From a checkpoint of a small transformer trained on Wikipedia.
Size: 8 layers, width 160, 2 heads of 32, MLP 640 GeGLU, 5.76M parameters.
Architecture: RMSNorm before and after each block, rotary positions, no biases in attention or MLP, tied embeddings, capped logits.
Training: a variant of Muon for these matrices, 238M tokens, 7650 steps.
Each number is 500 + 25 x the weight over its row's rms, rounded and kept within 0 to 999. Layers, rows and columns count from 0. Numbers have three digits each. The size before them is the row's rms in percent of the matrix's.

# up: layer 3 MLP up, 640x160, rms 0.287, rows 70-83, columns 0-159
# down: layer 3 MLP down (transposed), 640x160, rms 0.529, rows 70-82, columns 0-159
# gate: layer 3 MLP gate, 640x160, rms 0.268, rows 71-83, columns 0-159
up70 083:477563533466509501465486489479519490511549468538491466493459523451503530555481507477525504544493487484515479497467493506468508543493542478508463503482516470511523515479450507516488517483464474507496473517453544500481501551517486489510523467512506540554533518497542498521470472500513495512564491494467523512483482533491513450473481484488517464503489493508515502517488511521518484487505483512492550513462506516464507484527503524508518499490537508485479459488501508502473453514548473
down70 091:468507518546515526499552522497495529490474508499513467522514497497501567507469523487507497508493524517472490543511476497540541479481496463523501454526495532531448492505499494455544512509503454486481464491501485528484529491492511515534541493532488493488451493504475517463470467513447505477492512520488503520487515490521492527502525543498495483484464507523420507478509520499502483493477489488467485489527535503510504487487510494473508482462495482474487544509486488506539589456530489
gate71 101:492489471461511484551515484540487476513464505501480464482519493518563480490525492489494484488520464496450515512519500458521496577501555477497491519516485502510499526478520473496508469471483524493489482511541511485449532485495487487507524489489485471491502506469547551473508492509484505510496468515490494419515472517488529522498517491528464493535520510543513515487477495485501492516541478570469544525503492553460521490496518543490507510533482503526509500516530490500492487547483493
up71 089:486499506504464498435495516452471529503499521494503516512477470516473501499471493542497511507461524492552499502462519556494505436518435512507497501478476493490505483520475508494484513512529523532529533518480467513542467518485511519506494513502544520506488503519454474529517525505494509478512535478535499568452544509479481502500511507490549505481463502501514502543533508535485486496466490482504465485498529447539508528493521485491473479457514495479462522481468506498485466457493532
down71 095:470454490494504516538505496539488483468504497509494442500501482532500514485525501487456459476526459450478505494472510473541530495505544488464490546469487503505497537482538512468509488483464515520493501492512516509474534461525489547493493509476492474480493480488528496464515466511499515541472459494517481475491529529501488464458516535528486527506497510532469518510455519466485513493515502514507531509529480492488488557540541485514502556534464494456528522517532492468486534552506489
gate72 108:513501505490518489539487497521498491469479538499487486469488467529494482505496523531517491506474505513494459515473496496474501469512475499529466513508448485511462478536485526527483502527538443468479523517480502507477462504464509510484516506452493506507501460432515517495489481519487542471457471524517446541458486505514527494489488453489501505492482490510471513544483537503534485498540515530489512516468509543476525481514534470498498501484491472536563540515461553505497439520501498
up72 111:510525481496482518506473492478532502471543545491508507467509491511520493473488469495497493501490493475505506487478520492498468435482480505509544472557436531496507470503518480534477477485556510479471505518505469466516486491459498505490527466516520480507494465468494503522488428564492537519466490495524494468468494502499529482497491486519521476479507511499494493514501496513491504457459486491463496511488520498445511456515530510483500518540529551519505478492442437525459480519523504
down72 106:516499532461490509493527509496507478464486510491498499551493508534525493494497455464512488524534478490500514483500487527452502500508488480498470527491530509527515501490501477489518478483504526467553497513507444481506527448484531490541524512511494427508492475484478518486462496500525504506482489480447518480519454511495512533478500480568512528491544525471545448502494522469501464544491484461497478491523496476527517520514503474513500439526524515503531511503479471479508525484442547
gate73 095:487494489526511484509497473508486510534498539511514483445503467557490467494510518506513551466486528533516503515479506530515469488458487530496530506481531490486518492498510526492494478516492457511512513508504516496465499538510517483489535481493525498476506525523471450526482518490478469475518497500511472506469513423471522515499509518486501482498510505474476505488459496497525475465505488447545558468461533500516426504498561518471502560529517550502532492521522525490489513504491454
up73 090:547476489491430455502513481498498495517487514512507491453486544514456463528486502519488482486510481497502497491504471543502468479457468488446453535511482451471460507513514523474503479467499454526513474502537475510453513533503455507509488474493501470514531505490451496517509489538474477448501530469490523551523459493487519488492480497547470528535538488465485479496506484488500501468484501459517519452517472486471479518472494534488510485508498504529485495534518507512489526473502518
down73 090:479462513557538496535513543502518546478508462494473486576486476461506546481491486449531511497487499471482485519474528501485518511539527496529525484491509500497505488493493434499522502518511469488469486483482496479528506486537485511497486533551470508504469496501516524458507487495513487557531502520488522471467514498531488535503499548466504436502482502506491479517519543508483511513511474517490498531568499492500513482512501508521494488523496505509487541424498520486501529529517519
gate74 102:475495472512511520473494477504512519519508515510473486510521503483512499527522516540478489521525492487500484509449501503474495487461498481481527466451468505485476488512541509502495492477490508539546480425520511476485478533493545535477476511470506461511494515510546483465496479459469491468517565454518492505547517530526519526507488470503511509476516580500457527511525515556484490520473510493508493537470491499531516539514454499501519537478507459495493502497506537487537484484482537
up74 091:478530460522489538494489491510503508526513495557500482464513520487492495519523542532525498520519544511506467509458502508493515516499488470463542492520491482477487494519505504514488508491492517505539479456531537523512510548503489517491497518494525486522474498527546517454498475454473486462541536454494516510533489514511523488541482455502504498496528557469439514483524517541477476495477517512463497528474475486477514507529473505449507543451511459491499511497529537451545494499482487
down74 101:459501506542506523495501529524504501469481465507505511450498469494485460499525484483500461521547444485538489518558493501543498524528502489510483480483499493478521420512476537545511543524517530467492508514468513486527524489542507500503530505486514477488505515514464544475494568511454503520484458492470503522486468498484550481500489509508483477525478470505494422489496496475478481519479491520481479472493470509489505520479467492491504555533497530470504494494520486490463498514512499
gate75 109:487515531515457476517499506499486455506507513514513511503476461492506544512486484525465469457480488492492487541501546464511528542493495509518497514531511477544506510472497473470521495460510540509515497509487515476507467481491468519516463522452545474518512537524517507512472468498453462465498463528458460493471573502444513487498517500509495508520468470514490491506488548534500484485477545538493512527433483512534484517461513463507510476511502479497505487551525518517521497503492502
up75 104:488494520496536503485498511532491444495545449477524482491513528479526529501486462490503502495503496511512509496486527508517515500511558457500554483529505507454497503558462501496466522519489527521474539522530505537482486526485482497505493510515482477478525508496488485471507504518502544524506510502506531520527500477531511494547509486507414472511489504506553504501449489512506514520540458468566486523543519496446476491475499501522457523516505514477511507513507524472465497530464460
down75 096:484451458501497541525486507513556512526471508512479533498451497517511467499494502499479502482505522458511492484495473490495438520491479564485492523462461492503499544468496506512475508468523502485498465514463453475553488513481528519440490481498524488510501498526446526499496479458522498500526456485473515491458466523495485494483502491464546527491531500486487499474477445455482503483473526511512539508487495494475513502542508488504490502494547506467457519521505481525510493499509559
gate76 104:499491505534532444492504485513478475501517488461468528487520514504486506466500462520478505448499519478489506484501524523458521453519511507540488526467514509504517517502490514492488494491558566498493479447487537531452523486509465498515504532456517532508490480496469476446484505529481499528465505528482514500487488486521472454550503517523476505507513522486503518520507536528534525459494478480492478476513461527479492514536458477532474483522477501463491509487437458530468495477528501
up76 095:495506503504493453505491508490493492515472492461489545473538513474496510465499452524499491452465521470503502485492517543492551530529520514527541504511471520500502525499492493467453473508536564530453469427509534535483560517507498520494552517487502515539499472522500473439539486507469520531475515518489487481500500501486495478538508498535485498522528515476499505508520528495519505486480456529473518498502481503535493500499461465536520465504504505502522535508493459511509520475541496
down76 094:495511517463478528480517520509504507473502536526545513508470510489486535571485550491548504511522464499515472506500495480501466520486494485458484533555520477504500486513524503469476476492477481512510541547493473467575518491521505518460488459528515475493457544477524507534515515463461509486546505482502510502475501519461539537433512489489490528501512465512488502475455473480478512518534534526496500485509532443486469487495511534468499512507518512502498478487512497515511498487476510
gate77 110:460500513499515497489502511484510494431478515505496447466487505491532466505497521547467523505508487513501506456481482523491460497497517532479540516495442507491490461501504508480490458520543506530516510486501520503461477506467483499513503513499523531476481464534521471511472573498510492493503447513502475467480484470502501530516508502480486495501522466533465510471488516427501473479486532542543516487522460504488533524541509492513555482478500501503520464498496472522435500490478534
up77 110:472457483468500522544507489561474502490538508488479498504488450477540525475509500509532452459471513493495496463528471489505510493501466502538501496498488494519470474548496482506529523462503492477530511505508513456482454516464513547499468477466476495431479474471543511502489501526491523492523438516475530468498527522454503549500475519513469509502498464536499499497468470508512523474538505498529465475460477466472512490520471517524470515496484493483514534488487485490509473514492466
down77 115:511498490516522535545538469513478509492492500532489526501498507513480477497503550528473517491548493501465452524479520497458530535459478517504505560535480482468509483488472501504479469476479478462493490488518475510528480502485566481487496471457481505494471540548472493515510499473491473532479542505509448491474508489490512508513509497485464511531517508492522497515561593518525474511467546489495508524511478499535480472505477500485528496487513513543479511526525499534503464500499521
gate78 104:507452481465506499502495499480514527461482497514487482498504511428482454493473450512477554523494491475521512488504460476526504536521489472520452526540484552522503534487498489460462493489521465464543485524519523495496530463487508513493527492463506476480500497493516475482504457474424501494508476544478442463504489502514528494459525497476542511517450464534510491491496499492513483502512484508505503513531521516477474476489512547476495477503487532489476452481496536511483527497487492
up78 102:522506527467500490495500538475560525499496492524488536494502468542518546525489471509512496484474497508486517469530536508461483476521504525483486466525446509509500492529523534482417516549464511480457500525478498509509482528521479481477497485503510465543505494462478504497491478472485506500554576531489495478460538485528507493537535484529482549492514466518520485498502496491539475490491522436468513493533492501512497461494494495505507497485522515546503472519488475512510509491522528
down78 102:523495453510499535533491540518506466526502515521483456504524525492524527488505517520488471537519528501477534523522503517534538488471484503475544529456550484509519489508511449567529467469449483499504508489511468477523517522460483492507471496492464520438472543476547497485494491529515514494464488469509502504535521478482467473473466468496506503510503534482509527496494543536478490516474518503551478490476499452495491528518467529495511491517495500538488505491501519477469524452521488
gate79 092:555500488519508534509516481487481512494485458473480483520499516487516503498510500555497537539507484561545522493507518498478511452502488501515465493549467508448511510485480466483521491484511503499463494499505527459489513507552446538511486523490505490514509514492497493550522516562453505482523492496529483505524487467468490453448524527504476500502493496517539475519499503513499485486527476508520536484521511512506537472478518522501462511458460512420524483528469511492538472485487515
up79 081:494501520464487469459489483473495519498503518545492508475511466503496476488496512483498492468511509474473473539501476522477482562500503456505521510435518514524515500505528505497524442517473489492523517465481478575520475457469550477470460507503485520510496481477491496472475503465531522510500502469453543483447469516515504542540466497486522539497497494497445515493491498457511499511497509492471492498532478471513467492507476467490505483478572479542474502487536493499489500474480505
down79 091:536525465470507498520488498502504512515483514504500496484496521509498459501511470533506468516512480539564506477543529498459508490508520496507481505526479478453520490486493507502472531477493536470502502497519495440468497530482454498473511497487511466505507506489504518562514533538503546498500494496516452508542502530487463467511502481493513511491506528505547521538484472533481528502517502552497517447507485563541541514486528517536492494436450500465478486467524496478464468490487482
gate80 098:475519460479455467510461499482491523510500550528528544538471534480495524513478452513485432509504468534552510505508505537523525484455504466513544534521484494567503478486493491504480483526506480486498502518441494493494517498545493493529521526495487508509529509518511495490508483470507506467497550486495489495465511550465517505474497535541491504522488482516498558519497544507544463520484491477534492536456530488538475491479534515509507507498475510473513499462513527488509512497512488
up80 095:496519508530524450478521482529504512477488485442523481452499481480514500527500503518555477504510516512485527467527487499491476507512504471515426521482499476487544534485526504497470458492463542493471506465493502495479464503506505484531441539507474489465468482535501535449459471530544475527508487523519510465470484485478509505539495468515486500452532528538489488551500489474490494494490499508511530460504507490499530494502505457492511484510476483532476478491537472537483497543523493
down80 096:473483472484493501506500474480508470538527471503488575521493503493478499470489500526451507498537487546521495462462481472497502473506514536489537511492504517487476506513531491508486476443518506519557456524506491501510473494486469464452501504511518493504483524490497522538521517481472532479505475522566482505459521495484471528508540462460491508458470475513485532532462495515506508485488523504499465495514496532472510529507510517498500516492543480497501530537421475486516477481497558
gate81 102:478528559499467471473496526487488505488519503438556489508497529497568447490479474488487480513497513491522508525468531495505538478505458494508501518501519501456529508485464467473477488515482490505528504523516521543467493536503504484473504510492506503477469507492461532524503475483469488518497495527553472497470488534511531457491570530522511483504520507470527520497488491563502541462477531468472476499506502493510499495466498480455470527519475508501506498522507540528504475508532547
up81 095:476500519462517519508540534479484463486499440489533494508535478529472516487466507446521506520478513455516516534463531459488519498533531501471475472493476485477497531463522519489549469503531505528503545538505503497525513482507460525481499479479524480496502524482467484479473520489512544474539519453479511485520527468479513475488497557540474545484488495504533524502488489506500503473475476464541480465491465488472477512492484475493501531510506496476501526475549471487535477479454504
down81 100:471501506531508513514479501485523503501538500492503516483469491467499513528507490522495509481455507562469479503487518556523495530449466520520554480499501450505498475544501444500446513519478482476474487456507490484504490507483515515502494533496518448495452508558473496527538503511478470504470520532478545503502476530534492521510471446493469422490514515480531494472498516523490461509491535498508526511494472470490487464532522490516495472521500516493479502518458475495486464482508491
gate82 109:571532496470498513507449514521520513531510505490442511463476468492500476514464482458521460508496511475567489519512530485515501499460502499495517476510523480493519505472486445503474503489481459500436483454497501477536509525459460480466465508534500478497490514483522505481481477505483543481517509497530526487526530507468476478481506500525533541521473512458511496478492503483542457446496518487511475518477542463485495510528474467486510507508550509487503469530477492506478496518483508
up82 101:572505517476504466507442479469498528507516473516468486455492503520497468541488488451515506483481498474532513512525503495499521453447505511492496464554543493496507508497497504521490473498464490507488510489506512478539547508480492501494489536505478491535502472492505519465482487499480533505529506467484523500499507486471478495503487507573530532508446516446531474475525515491517478482491548530473498508481500456489550479549503466494537485508520507492517451523473478543496493509495538
down82 105:423463497483506563487524486497491461477536527483506514508490563477490488491492545555491520478489471494483473494491506514491472516529477527508500535516516492479495504495467547528499500520544546513497505505488481487511469488504528512480509471502492484481481467530492506504493507457514444480475529541508496510477465520488488521498540515467481469477552515486474504486507547524487500510519489484524539525544463524491499517530526478538490497482445537494478511526567486491534488493503478
gate83 095:513525434537509484507508531521464533506480473514494502527486499482494492493459492515469551481472557467494480529481481489494503478482524480498466484524538482428514489492536490506483466523483497535478501539512540502507494486524524505487549514487502493455510508488514525499491518468509509475477519462526528470473479472534512485453485485514515483534531516492475531485480483481476494427460481483506463450463499510484492498531500512496509465516461484487476494538467475492465474514540531
up83 089:489535508477457525505523478540536490492539485528485505511506494505522538488501521540471487509492509495517501520529533517483497541499563555482535501503508491522489474534466507504457510470456469519498504507502542507427546514535517441509504533521439493502492472491484529517461499486518513497498468460541531497536515488484448511516522517492486503479467523506513528503525473519500475500498487470472519496557483472497485516494516487474483518499536488555494515467453507493500494486536488